python train.py --n_layer=11 --d_model=160 --n_head=2 --n_kv_head=2 --head_dim=64 --d_mlp=448 --vocab_size=7817 --activation="swiglu" --norm="rmsnorm" --norm_place="pre" --norm_eps=1e-05 --positions="rope" --rope_base=10000.0 --rope_fraction=1.0 --qk_norm=false --attn_scale=0.125 --bias="none" --tie_embeddings=false --parallel_block=false --init="normal" --init_std_qkv=0.0455 --init_std_o=0.0108 --init_std_up=0.0455 --init_std_down=0.00579 --optimizer="soap_variant" --lr=0.006 --beta1=0.95 --beta2=0.99 --weight_decay=0.034 --lr_head=0.00826 --warmup_steps=200 --schedule="wsd" --decay_fraction=1.0 --decay_shape="linear" --final_lr_fraction=0.0 --batch_tokens=16384 --seq_len=1024 --doc_mask=true --train_tokens=84330000 --steps=5148 --dataset="wikipedia_en"
Each number is 500 + 50 x the weight over its row's rms, rounded and kept within 0 to 999. Layers, rows and columns count from 0. Numbers have three digits each. The size before them is the row's rms in percent of the matrix's.

# gate: layer 2 MLP gate, 448x160, rms 0.178, rows 100-113, columns 0-159
# up: layer 2 MLP up, 448x160, rms 0.172, rows 100-112, columns 0-159
# down: layer 2 MLP down (transposed), 448x160, rms 0.155, rows 100-112, columns 0-159
gate100 082:430576424507538510513525543451553505486468517446436564537532473558443492453565511517431493495529478533537543463563462534579548500533545346459487547435489490460506473438460474445507536459518437497504546509541475465379560471454496485557531531510513594454352507541509426544450521470527532453609525539531480421449586471458470500540429466517571464438519528525494510473437518441513574410433588604520579534468566428538527537577428459492486521504517535519607413539561437465584566509538486
up100 101:511368588408387467397504502558524534567514493486421479533518480432476648512532541501515475451533527469561482452461482524563532516550490565500526509484458554432515577537573544498519414565474437514513513538519605533496518460394535511473474522560533494494523530530538500515500480554480537494501554440459481513489495445453516466438442412525498514575479481485530587459492510554568488602507437467448467454550492521561470492520637455498434530553541406521403450462417611444434536543395488
down100 093:530534517483567502594532483448463467478516591417592594486640477547426444567492479519529530560455456546501494506537565485554507451479492380384487475489557418406505470478493479430488461538502436487576480470545522470368507480493501475563492496543586563520424494501415516463416495497571573535483496512590480529488396482433552504500503478499472458476483470493559506576540544374523542471532470572509543533468457432567464485481424515559496501405481552430455516611596464482538488511524506
gate101 112:540505512418456599580579482442509427435573532531516556441531476585448537580513394359543512470479589479507553497551538467519416558547496552501556513495525500546590457536483512423529509499448479538546495506552493468485441467484538422485411463445558511434477504603587484497510546430487487433483544508512505571531523434465518548430530390434557454490535520397512592507459527435550518442493538472522443514458533463504514587486542460520532547521519447587377526555513500510481418613522523
up101 110:507427499537425581441539462491516512489567457511465523609457491483430441593498517530505519444477460509469492545424500505438453451537492528503506540518478448464511576519468460612616531452500479490442445354463545525460524530428477496533502429422588513426419431522546553540540548438496478502507576485451465466398404518459514489453485508590549504486548416479538541511522502522475557430450527537484603453461496479406505561445494507563477535504529410619424481551510559558488491388498592
down101 104:477581426573492546538532426485516510522505517559467412551596479493403539521578487510424465482483508413586577496521560539519489432509502508457494546598474540437551517448460505535470498545559520548512486432412606465534433530448624570512545539459504543445427579566471520545519452437552517491498590492517541563504493514412493464448478489493545438459594463493479505552478511519567518534521504511523513344464529452497527412490470451473469488555506369556440466432470486614463420451535534
gate102 089:528476476515425460541501541434555526434472504467502439417518472556626508462548509517492502509458504564528484490549511443576557464488566485473542594423540539436534546523408454412494538514487430594414450469471473523488531498489465557546498500463411417494502403520539477599549464457480578522470498539432495552402413532502478580415445548460461526464560538450565455500509543374558502544463532602548469556523355468534571483519566556520496435427522471490502473612466539497460463478473500
up102 102:430480438418468425461420452543543435494637451529560507525401467560475483506433535478554477444459538563571501498508444485542509504499501513489530531479431491452470424416393481507553456538534519524478565445494570493510476537429600475428398461537475492534537628440452432539482513542512447578541500435551498459540541504511475412412450552488521544519425511507542460499494419512456505484503538487579539570513546516532505450448440522474518561524468516495545482477505489660442443599624538
down102 100:493593566486483484468560467421510448430513531496404480581499522466560459527537404538560572560478476444510432535518436546410545444475508473545480544539542512540423469558510549516480380449489469546475451526524442511492575436560449450584500526478475457516437401512505564582500439502501530370451522534470454464516451486516544470576433482514524477556450440508488543523437613496549569459514630491437477435392462458463484562491480512501542473533566581547536556483612485460518578551497435
gate103 096:439547458517495502483475588490551457486593474503440521509626591491559514506454432498567494554510495521360544565529459446525520530503378541487473461556547530436518598474452467489570482489514533583571519477430490579477620560541559546467474596421483504449530509498536448522482454456449549593517446537566566505503521513492452488493573508539483453507549436469372528397524563540475502540555454448499578468507564519537452481484440564457467469574610472514573576538509437506464503482474446
up103 102:573384538464540512469474451501546511630482479480478533512523526464351588484450537457405562506453546535506444448502475590470491460560616602526447495482460476590514445431450512522546535511514546533518515537505489498402461583495552465496528513533445494560494513610452496605535466531443570488456506491449430512509585478468476402475522514543501504565537633433507433521560505512557492479367455565538517592508448474556534562473463466582480513589485481504504512503558476545488529528480534
down103 104:509510503411499427547435512428455485543532437540499496410582512555524553591486510478501472483508527466426496580479436446437523555502468503451448508517563441554434580472595525520524501526504575557534490474461519499383548443494518487530443539438568511386494503464529604581415467462566482508466467432512517553544519429386537628455471458489453461452518489543378508554494520500445565502557480479478504560482594536479527435391510481391415551525581454517489546454483527482481476427471442
gate104 082:391414445507484574523457461475528505490521566422538540642467500563575401516537478542495480470496492451541421509480451456464480444569553515499594525536463538504500475540528443503435558584525560503563417496509418558456522485510390528514483426491403468507457430471487476576522443450463514550482491482488448520508553551453500484503528592412527492426468506508545387508452537446505574619538445539375571593529470476551544540588470391475466484500503473569461519501478485468540509540483419
up104 100:474550505484545575548493491408415517419490544553516563436475515422543547543448526494470522510503517466576518578520524469419511512613552463519485510443476418441451474494495533595447479452517438490536477540543452584520462469526527453517534566441551504547454353556472458569480529496531507436430459442431530524509530499573500500423445531568401550495552466427420451529601401593449530483489485457542450563428478495514562453510502578533505480582591475550512544587426486516518542541398455
down104 092:456402469561477438478476515552555408541472511461440450475524485453443468493531496513537438520483533528514538535485443539581541596526492508534533602482590522546526524458402470448477440486550615371562515498451522458525463458499536546448469482588471396462464538466370507524497543416462454580397542554619372526456517614507526495539464505417555494482563518459500494483489538471528522443498541511524622562510486525476548467507526452505475568457507528513492485465511598510518573485598518
gate105 095:462426492509560545505468558519468522440553411510505528488532578481486555488482505485529469499466523485432435524551445424532557479572525461433500494477530480501511455498559526412536524542505454499310461512493441386458450460481533514473459442415536476551553528543525587517540536497538563582514503489514505457527484425442536580510492495340565482526586517535476469576488412453507492500533456593547573511497496555516470488555439417563510679488549555571470498472538410510513430539559492
up105 094:434431527479464499483522615508475511492441458537475572535521485534487580481553611532473503490494579586488448494557493368546420500434544470501426509555515480505538537514496518604626498486377530504424561472532490481473599502573397526511524460468447452479576496384466523554502511517545504532431549491532467388508517519522548563465498495477407540505583560454483464470520508528428448509430558541543581504485422556464535425540502451471500527456480444529523436578571501450555460568599518
down105 097:493457536539472543594507574549523551485475437440565437542593531423448519490499506511545517464544526489442561492449536470516524422451432515480441543505484501613507427532438539419497425553540529596371467533513400457488431495492467548475494471552573439537493468457591503457529465494550420510547472522518517475586479477546484492481486481370551552490499491408534528430469570468483458654515442505472409450456507584430386482473499536479464567495507509379481555534444484548527497512486568
gate106 115:493579539507447551609511472412541470482492511477553525541552496533523475446513507528558542553496541506553544556532529541536499549407560471485577526494599509548493516463384506426511402457539499478444443544417511601482443548463483495602472565465521493491547503491542567583544546555489557470407489469508602514495483480510476571441619532500474521447453502518470435475505516538421412536521473465511540545451483361583507496625493525508600442487480459563526519554606481473603419466511514
up106 108:539504487443497561502549471443371439468492498590512503456543394490556493435512522505435554544489515626549599553511454508514480552433511561480509512518494586608477541476569529487522524530582436575489501534541508499432506449447499518602472481486544344569500522554505521469502477467566540451463482572532462500520515464477515543581504553505436406429466487475534491463486529426352427504460509449499501522539478473536517403552541463567533471428590493487505574479428453504625451484531556
down106 102:495528556500501610434516497415464534610476544471505546543520472496507517528525525498545488474602513521496594491525450571516579598475549387409590472508583472562500489397472521488471505508442502504538539540496474571489392488466579524549535509533519462474572403430558603524556484544460506547457495416467519437498507395468468496565548502471381570410491479565502423510471477506440497551462482522446556607457443425499550532542480421481520540565553601567476502482557478493483550520522449
gate107 113:493503586487545465527533505453510476507479480507516443508546528542569479550511579573552434441455520505427573513479461521471512445591499445407515564493486539506437556437463520458470559559541435516469528516548445450510491441417520469522476534465507488419445501427436608495593537417494601447530494524446492466496537550580517532538466447512457405441495426510479462564454426468432557520404559557476493594444385436539589534463536462548465535403523447497369471547450612538475522510540465
up107 120:524503532499534473504551513453484567517486481484481476457520478610589518509497602526541390492498480539452530497492502526508489434571528469486510520473494552541441474496493540498495556571490485425492533497574440508504481443407525422556486468494509455404404442471450602505604557423466509483573457551452486409505554612542499509528554426484448421435502431467371462500567504502496586517390522588493544606534455474517608517437510529503492489437497493460349422537539539526554560502490444
down107 096:475530455527465631447489558527461560600488469480574399433507506593498552457498526561447469464455498414437398475461548480478577533623487393538550520499550491470481424411540587502508492447479525413570559539501434458533523514470470470569563592397447491446532530451578503547490520447469483524449530525502507505463457474546552489490486438462523499414478461488453396438399504501423486491452464472495514529477491555504595481478460529622475513530515510438591516495431527579535536433541491
gate108 089:485551564501527426565454641507473528533488403427542426573443400519487517495425460468442477499479468413382455498481427566503607524463522491549582460543524416535551552494557555518546475477435538523590592497489428585416480491499483559481485449604498503435584524490546540550574500430419549540515575454471462489582490548431504492514502472403502465504449417521459518532595513491560483576416556534497456503500471545523439443507554519512442446525434534563467509517450492479478507518531466
up108 090:560564569414439478572542574467567464511623482447450534540535583455503491500496454534537493418502553551565506545454493490496577515508484500457532450333495470527512563366598497481527468478471441412522538403472498515588525521521546533468477549449600470431523514544430497534559476566554468548553518577457547512516505472576555510536525464568483438457439447447533561487369489487534521576458472454513451527373519563472529543561568511499520547517472472485520489458579485467414497483522499
down108 090:460483502392490558515576514488571486467534547499485538444503410547474437561525528523569415596433598458524434429554570549463516544510500521535542534533535561452517430586492423532486539497452443524537545488549472401553501466520417473523459596489464518596525493480590514499560498505468557499445538559498545464444558501511454510496615469460486507492537467444493507534557540531409505429544406407457526403476527476434508541518533581450529527554483403536354515465462573595481489573505501
gate109 092:419441533585579487467581574532454482487477423465424544464642433554506454526573483568487539548505462485510445467435480468510471617545493414464573525500521576481523575473507495441475558526583524488461491510485493460461470480505536512561509502563507371525451482452537431507534438414542389523451411472436534520602375565479492577564485480497502509430489516526532523547528548500536598445476475418491420489567453498556421440504426594514546478534508523533507509488457486556547582489477502
up109 084:597497433512428555469465428469549558506604514495516524519532437563574539455478471370518498483583534474541559464546480564448542474567405515486543542572482515528520423565455447451500449531380448464510514517532509534509500526476452541519535459564525499476580523461546568516407425644445524476600511465553434504407537485419609485424489516569495476500548530602401514504531452548455493518444478545541575462513519488574471482486486488516491481389488532473559432443541511514412466491494451
down109 096:520519516487552523494417487503503496529512435515504446573455467377479483503487393618459418495551506510536490508469503502509460563530436501456517500543463476558548457549486473521532498470515530516415477556546583645439541556527538437521438561536473511513427533462412514443463576594534594590479512524486456511557571422427439388581580480492513538550407544444520551532377493458568425430449517465477515398451541476502505519524484461538526567526476430513420502465490571410475479511457496
gate110 100:563413384487551473487499545501399490593534519480497492427488533455652426490508565504488447478487462551506571499502499460505600419603500584557536427526541505482561478475527456540508484526498495440512420482428409509494486578481557496551503502484421436533544494411433498580555560491493496536507522568573456481537466537567406463504545523554454522510465475501453454512594445465480522439526553623442476511483370466559502519477619552508518417503501538551491528527445518421445506527428528
up110 107:431527466592494514544527510499566490427506510512529477519456447533484554607573515402498516520582459438508525545466498457522439463428439529529515558482479566405488522498497573394532600500467477536522483489515476451517524512413489561438515379497466471531528537576523399530499532520519459493562504551524404453474545381407563531382498449488484472500509447540540603523463443567435534453555489506556495408498516547552469546615517461457477548456510445507585487402575545512605456464498551
down110 104:593611585506519400558530497490564470455547613494482462436473543538558489475483507490468486512479443550498506409577486452415537527548473468522512471463517464565537497533533556425436569522480511476521536523479487563552463500422552418564528592511540454593493454365452509425480485440507373563442455480542424462486519552453519462550530472516452506470501533485577484475476537474534458484528541459465567454478467426577415501509404465532531539543582419563555622432449521477488412517545461
gate111 098:518533460487571420477452544543461603509537452389433539487497454449572562466499447493543503512544414558485469475545434524405533486537499518510588491523478503572575445512467629506453551427563546603533543459502440445515493550376476578592531493442430499481574506434461462425453490522438561497495548487569420534474468476495524430420487555476395616535497575479503506491530521487508453486514480463476494532494474457526359479550585507530568476532529458570509476503561505426502478530583451
up111 105:536469515523440533426548466468486593457533574567617493542559422521440427498476555547511478464593534422489462495471514484538438503512464428500526455490549459516548551521583465461553479561401424511473548602463583476484479576558614471539371467486496470446495564540452491513550566508488538528424447569399535512493490430518419492511554485556476422447562510516481544550441443586584452469432481566470547497475479448462540493489453536483522509471472539436398492504471495517477568472527644
down111 107:446467594532494539478448552505500569470452453479581447530480489485527531600536501632467494408486533589533603537519522557503436556532524482485549577502488505461528489509509401441566528484439492517559460460530458608553491467587455530467559524453480469484425468508446605443487428479527449484512602499577487446538447478524463625533547434478602578528429457552523566522486508481485587456627520510498573541541530499555504500494453498530506500437550490581609519491531480560550475438414496
gate112 115:529518449456466465506509431539474518568485588483494511450561595503569482486476430492553463474538457507530510502518457444513497496558488443526444461369555574523524597488460500556532515486480522432554490474523483522503512496460478619477449541549460527592566520387443420564593523471522605514570509507371539531447526576521488475460510557580465558395548446518585454470597532446519489547468448599455481484434489567526433468528506485526532544460539518481377535364506580500459509516541477
up112 124:439516488511481521460550463491503451498506436499497438576507453556543469404467619495511558507491522464533532552507594455419464461452488566546471543484462413520589480591536519425567400556490438561565544584551452463549481550486571454528525487504462569528431493540574440568502413564557441451489529535464422485503474441497552506511606385460538540576471524593470592482400518535579524462492497559603592432449445485476517507485482462510444516468554430549502435482491474463471486467437445
down112 110:574570478504479467536468490540527466508478508530564550485500595487497471563552481405440507540540438584515452500561461474533509528475460444540548520391542550534461553526480526555442478481522467537488384435645434566484551488538428501463457410667478474483613538496448496454560513549481529622614451495594522514500576519497445526451450482549457517432521482457608509528466535485469491453476520474503463600508541475454570560509469520512518535535515561441493521559592520451483473565571443
gate113 104:381523518465465430446587540560473438480541556492571527473480497521510459545499484509474535539474548472488583446469511437563591495496530528453554503489642434460399506565560441455431488512501467453505473493555511469574452509473548492537537588488465406526533554559485557442560509455546499547564554475553501524515561535507428574499476354546530530498497557509581516656480479464484462500532412428505511512441486573505500535470468467447520381438523531427493443472392478536420576463523523